{
  "norm": "rmsnorm",
  "rope_theta": 4170.0,
  "qk_norm": false,
  "attn_scale": 0.125,
  "warmup_steps": 485,
  "batch_tokens": [65536, 131072],
  "dataset": "wikipedia_en"
}
Each number is 128 + 24 x the weight over the matrix's rms, rounded and kept within 0 to 255. Layers, rows and columns count from 0.

# layer 14 attention output (transposed), 320x320, rms 0.0302, rows 55-63,118-127,182-191,246-255,310-319, columns 200-239
[[130 133 130 127 183 137 146 127 144 140 126 128 141 121 159 126 109 117 124 134 145 152  55 140 146 103  94 107 119 148 133  91 100 136 133 134  83 159 136 165]
 [130 131  78 118 116  71 181 123  98 192 130  96 124  84 150 107 100 145  95 105 116 108  86 147 133 171 127 144 143 126 103 145 123 183  87 151 164 159  92  93]
 [114 133  92 133 109 115 139 140 105 127 135 120 132 114  86 152 105 135 140  75 121 121  99 119 102 100 124 112 173 128  99 116 160  94 126 122 147 137 128 140]
 [109 144 108 154  59 117 140  98 144  99  55 136  73 146 143 121 149 152  99 186  96 152  80 150  93 117 157 181 138 111 133 141 112 140 111 132 156 138 122 120]
 [145  97 141 124 106 145 122 112 111 130 132 138 147 118 154 116 115 140 158 126 142 141 142  96 141 106 148 194 135 106 109  81 100 120 125  94 108  81 134 162]
 [143 143 129 122 154 135 123 141 120 102 115  81 109 147 143 106 112 188 177 109  80 121  98 156 128 179 138 148 103  91 132 189 126 111 141 135 136 155 116 108]
 [154 105 107 173 165 175 151 123 154 115 115 125 131 143 126 141 171 120  92 153 151 145 127 121 159 123  81 106  97 104 148 110 107 102 111 106  74 154  98 136]
 [161 135 103 167 120 106 109 125 163 129 154 152 134 145 152 108 154 135 131 104 125 118 148 120 124 111 107 105 129 167 120 129 147 146 103  95 151  94 112 104]
 [109 155 144 102 123 120 118 125 124  93 183 139 122 111 125 160 132 124 151 144 106  84  98 179 124 143 138 143 152 189 128  80 173 123  95 121 151 113 130 137]
 [132  89 120 152 109  97 138 133 114 142 111 114  83 175 146 121  73 144 135 125 123 138  96 120 121 100  94 114 164 141 152 114 171 162 179 103  94 139  68 132]
 [121 162 156 111 150 139 136  94 134  87 129 183 190 122 137 169 110 109  93  90 131 100 120 111 134 134 114 126 134 134 110 112 134 133 142 146  55 158 109 177]
 [ 70 110  71 105  91  99 180 128 112 148 125  95 127 116 155 163  82 168  86 101 149 158 121 142 132 173 113 132 121 133 127 119 110 185  91 109 160 117  86  89]
 [110 143 101 154 111 128 163 148 113 136 152 143 151 111  76 152 118 114 151 107 104 104  87 123 147  86 129 104 201 127 118 129 170 102 143 132  83 106 116 121]
 [144 120 113 126  83 126 161  69 128 114  96 107  88 126 130 105 178 158 116 158 115 122  92 143 130 118 107 133 145 132 132 172  90 122 115 136 116 134 137 112]
 [109 104 146 136 123 175 129 114 118 129 157 104 128 127 192 101 146 142 122 124 121 130 105  96 143 169 103 209 136 100 111 124 142 103 126  88 144 109 116 128]
 [151 130 130 153 143 132  81 111 117 128 111 101 115 135 145 167  90 155 176 133 107 119  91 163 159 126 108 110 145 123 137 155 114  80 155 112 112 146 112 133]
 [131  95  98 127 140 168 124 164 165 124 126 118 108 132 142 139 155  99  88 119 116 122 147 122 144 137 133 100 130  97 159 120 151 118 111 103  70 135  68  86]
 [163 132 136 141 124 123 111 138 152 142 133 154 137 137 167  85 164  96 148 125 134 143 141 101 135 107  87  93 107 152 131 120 130 162  98  69 143 155 124  83]
 [104 157 167 116 193 143 140 116 116 111 141  88  89 100 135 146 118 126 131 113 124 104 147 163 136 167 146 114 129 134 126  95 128 115  54 130 131 107 129 125]
 [115 164  91  54 103 128 118 105 143  82 137  99 158 110 153 151 135 102 123 145 129 102 143 127 113 141 138 163  89 157 122 135 148 102 107 162 128 117 160 106]
 [160 104 161 150  92 136 111 122 135 123 138 123  93 119  99  83 133 121 175 110 104 171 136 157 117 154 152 152 141 109 120 144 158 160 137 122 156 106 133 108]
 [145 111 169 152 140 147 127 108 181  83 115 111 113 184 120  80 141 156 133 167 112 123 130 145 156  91 133 117 125 151 176 102  94  87 142 108 121 107 132 118]
 [127 124 109 114 149 128 119  82 118 107 120 101 101 123 121 141 104 107 135 144 108 150 113 140 145 155 132 142  85 116 127 110 103 150 149 157 143 100 112 122]
 [105  95 143 147 135 130 116 130  97 166 169 140 114 132 154 118 105 164 145 122  92 136 131 146 131 122 125 100 103 154 125 125 105 119 141 120  97 171 137 119]
 [133 183 144 118 114  98 131 138 163 120 118 130 151 111 130 140  97 168 134 138 114 150 188 177  93 106 120 101 138 148 131 138 142 160  94 138 156 111 177 121]
 [ 90 136 147 129 116 135 132 115  95 147 122 116 119 155 136 116 157  85  86 163 131 148 116  92 153  93 113 179 108 176 172  74  99 126 101 146 128 129 107 100]
 [137 168 151 115  89  71 108 114 136  76 119 135 114 138 107 117 129 137 141 131  92 133 157 174 130 137 133 109  77 134 118 167 112 125 137 158 149 148 105  91]
 [122 120 126 118 136 128 172 142 127 125 126 129 108 113 133 115 122 128 170 165 176 131 139 130 103 128 148 123 162 112 133 102  98 139 127 139 122 120 126 143]
 [142 118 137  85 120 141 180 131 117 177 105 144 135 140 152 116  99 131 140 129 152 125 138 134 119 120 135  82 155  92 117 176 114 142 170 131 141 144  94 153]
 [ 99 144 128 148 118 111 150 146 116 119 128 134 103 129 156 158 126 129 126 148 134 131 142  90 124 123 125 141  90 168 121 168  66 158 133 123 165 102 129 153]
 [108 144 119 118 140 156 155  99 106 110 123 129 139 126 102 150 115  86 101 122 153 108 114 137 113 126 133 153 110 111  69 127 126 136 161 152 122 175 146 109]
 [128 131 124 121 108 115 125 170 149 191 105  99  89 139 136 137 156  99 132 107  84  84  62 108 121 162  83 121 126 101 153 129 152 129 139 125 120 145  67 100]
 [ 96 139 194 141 122 162 157 127 101  65 125 158 107 129 110 126 156  57 128 100  93  92 134 137 107 141 130 142 129 138 121 144 115 144 145 156 137  68 170 152]
 [158 131 104 123 134  91 160 130 175 126  79 116 119 130 140 157 112 180 116 144 143 128 113 105 138 112 100 148 157 139 145 136 111 105 119  69 106 161 124  98]
 [151 116  93 162 137 116 140 164 155 119  90 113 135 144 152 118 114 121 114 121 122 115 120  99 128 100 108 171 141 106 120 113 181 134  90  82 107 111 121 123]
 [ 95 127 145  90 132 105 132 156 131 145  80 125 128 121 103 169 120 162 135  63 145  53 113 148  92 151 154 121 146  96 122 189 166 125 174 161 137 134 134 154]
 [105 104 114 159 163 139 125 156 105 126  80  89  79 123 143 149 136 122 119 144 146 117 125 127 114 128 136 120  77 106  88  77 135 130  78 104 100 122 111  88]
 [168 156 156 163 157 105 133 146 190 113 110 127 112 134 175  90 112 128 157  93 129 102 128 119 106 140 104  92 140 172 142 173 166 196 117  87 150 136 111 108]
 [118 133 157 134 120 138 106 138 148 122 137 105 126 148 132 170 147 115 123 128 132 172 153 160 132 114 144 125 158 134 172 121  98 201  87 132  75  96 129 138]
 [ 98 110 115 182 157 128 194 156 113 116 108 142 125 113 108  88 135 129 112 131 105 131 121 142 138  83 119  70 177 157 132 115  98  82 151 109 121 127 104 144]
 [112 121 140 119 177 155 109 152 112 121  91 105 133 127 104 107 109 136 108 100 158 110  79 174 141 134 147 106 117 122 155 150  96 148 120 145 138 151 111 119]
 [107 160  78  88 144  82 127 150  96 143 107 121 109 122 126 146 116  87 126 118 164 162 146 163 110 123 153 129 118 134 152 118 132 203  83 148 123 163 119 100]
 [123 106 124 111 121 133 123 103 151  97  92 109 139 154 116 111 149 119 147 129 116 189 100 159  86 145 143 106 173 133  99 127 139 120 136 177 105 149 148 134]
 [116 140  81 144 120 115 127 154 150  94  90 129 107 128 144 123 122 143 156 164 147 141 122 143  59  94 113 145 117 126 141  92 143 156 157 111 168 137 131 133]
 [ 67 115 134 106 142  81  89 151 122 137 118 113  91 130 139 111 108  69 120 111 161  89  97 132 125 122 130 174 120 108 118 109  87 133 106  76 126 143 160 102]
 [137 127 106 123 148 110  90 159 187 110 125 164 141 134 158 123 168 150 174 129 157 125 145 136  86 105 112 116 133  97 110 126 147 134 118 149 158 123 142 132]
 [110 123 111 157 130 135 109 152 136 117 115 144  93 189 132 128 129 150 114 134 179 112 119 153 106  85  92 113 110 157 139  76 144 121 107  83 140 137 141 145]
 [113 133 105 117 100 115 113 156 153 123 150 121 137 141 178 161 154 118 133  84  83 114 180 108 118 124 121 132 157 151 123 114 159 133 103 103 119 132 152 134]
 [104 158  99 141  96 134 127 130 142 107 165 160 167  89 174 134 124 160 111 170  65 128 137 103 162 119 132 128  64 157  80 114 131  84  85 148 123  89 105 144]]
# layer 14 attention value, 64x320, rms 0.0296, rows 55-63, columns 200-239
[[109 124 126  98 138 135 123 128 108 161  99 153 145 149 154 151 132 169 151 151 148 123 157 106 134 124 127 126 115 134 117 118 108 152 115 129 136 109 120 130]
 [ 90 125  93 116 135  94 112 158 108 135 124 117 129 100  97  93 104 117 126 114 131 144 145 122 114 131 137 134 106 133 106 174 145 162 123 128 147  90  92 116]
 [ 95  88 106 159 123 116 151 127 133 135 123 143  97 106 153 121 141 138  74 136 124 124 137 132  86 148 141 114 104 107 121 133 137 129 120 121 127  95 139 116]
 [111 154 112 113 123 125  90 158 130 111 102 155 138  77 129 125 131 106 128  83 149 151 101 137  84 126 152 158 144 138 117 127 147 146 129 118 129 116 114 147]
 [137 163 160 143 166 114 118 145 108 146 104 155 119 119 144 153 143 149 162 135 161  78  94 110 155 147 151 132 165 132 143 121  80 131 155 106  89 111 112 101]
 [176 107 117 128 143 120 131 120 125 123 160 112 117 109 114 106 115 151 162  72 136  96 114 142 109 147 150 115 137  64  94 177 174 128 152 127 137 152 105 159]
 [149 148 135 131 151 176 181 125 118 145 144 148 156 172 149 131 124 167 110  89 146 129  77  88 138 120 115 136 152 146 133 107 136 140 114 119  86 121 147 171]
 [ 97 132 115 135 127 140 109 114 147 118 135 133 132 166 122 140 126 120 139 135 105  85 125 145 115 112 101 126 141 124 154 125 155 105 121 111 124 111 135 152]
 [140 106 123 142 119 133  88 155 146 104 169 130 147 116 138 102 139 116  82 146  95 137 138 114 132 164  68 147  90 136 120 142  99 123 121 113 128 114  86  98]]
# layer 14 MLP gate, 832x320, rms 0.0395, rows 0-5, columns 200-239
[[105  90  89 126 152 116 146 109  85 146 123 103 116 109 148 119 168 120 141 115 129 155 117 137 105 128 139 103 123 133 138 117  94 122 133 101 133 115 147 123]
 [ 92 151  86 141 144 151 155 120  94 149 131  77 128 130 126 123 115 149 150 141  94 118 160 143 100 181 149 171 107 117 142 177  76 143 119 132 168 107 137 132]
 [111 169 150 130 127 128 107  99 153 122 111 133 117  93 128 108 133  98 126  97 120 135 113 151 137 151 141 153 133 126 128 167 149  94 170  94 133 114 135 114]
 [153 122 139 175 116 137 133 115  81 108 160 115 101 132 145 115 156 131 123 160 119 146 108 164 120 126 110 117 126 160 114 114 164  89 123 119 163 152 118 114]
 [110 117  99 188 147 131 142 115  88 115 169 123 133  92 104 144 130 135 150 159 121 112 131 135 130 163 119 167  82 125 103 185 125  90 153 122 129 150 121 114]
 [121 118 116 156 148 109 145 111  76 148 125  67 129 113 116 114 148 138  98 142 126 126 120 124 131 162 141 140  85 159 140 142 100  99 118  94 127 130 104 131]]
# layer 14 MLP up, 832x320, rms 0.0345, rows 0-5, columns 200-239
[[134  90 119 129 124 164 173 117 138  96  94  91 106 123 141 155 127 147 158 117 114 123 151 138 103 120 108 116 172 146 116 154 145 102 151 133 119 111 148 159]
 [104 136  81 102 153 136 123 128 127 144 123 110 157 102 129 120 106 110 135 118 134 109 170 132 136 139 142 139  94 120 127 137 121 128 133 149 142  99 146 154]
 [105 136  95 131 127 130 129 140 147  91 122  89 153 143 111 127 147 121 123 108 164 130 113 108 148  96 117 117  89 134 124 126 140 128 147 134 134 126 195 129]
 [119 122 131 120 157 167 157 143 131 114 104  78 119 167  97 165 133 147 125 108 128 118 112 109 138 140  98 116  77 144  91 153  89 157 131 120 127 126 125 114]
 [124 120 182 199 162 106 122 135 124 117  89 143 139 128  98 129 115 162 123 130 139 134 127 134 130 165 159 113 121 164 110 120 109 109 176 153 124 126 102  95]
 [ 96 114 129 133  90 121 122 113 147 102 107 171 128 142 110 163 146  91 142 127  89 129 128 123 145 118 145  98 103  96 107 112 105 102 130 139 101 134 178 120]]
# layer 14 MLP down (transposed), 832x320, rms 0.0331, rows 0-5, columns 200-239
[[140 102  70 139  90 118 110  86 153 123 112  93 156 137 125 134 116 116 112  91 144 113  96 112  89 122 121 134 157 124 116 130 159 144 104 102 152 107 124  78]
 [122 144 120 134 141 111 130 180 106 123 142 131 122 114 180 141 109 158 125 128 120 108 158 123 118 140 161 131 119 140 119 144 137 157  90 155 121 165 134 128]
 [110 105 123 104  87  85 117 117  83 132 148 114 168 144 137 113 114 160  95 108 122 104 159 121 145  97 171 147 112 115 158 103 129  90 115 145 149 113  94 111]
 [121 117 117  90 179  97 141 146 148 175 145 121 132 134 133 132 139 128 109 123 122 114 108 148 125 148 113 125 120 100 136 129 139 128 101  92 127 120 106 112]
 [131 123 117 139 143  98 117 157  73  85 121 120 160 129 110 132 117 138 143 156 135 145 151 115 131 134 102 127  88 159 103 112 164 130 173 140 108 126 104 102]
 [101 100 113 121 161 121 124 135 153 149 118 119 133 115 106  78  98 125 112 150 134 155 148 132 138 118 129 140  98 110 122 134  90 121  99 124 113 145 121 101]]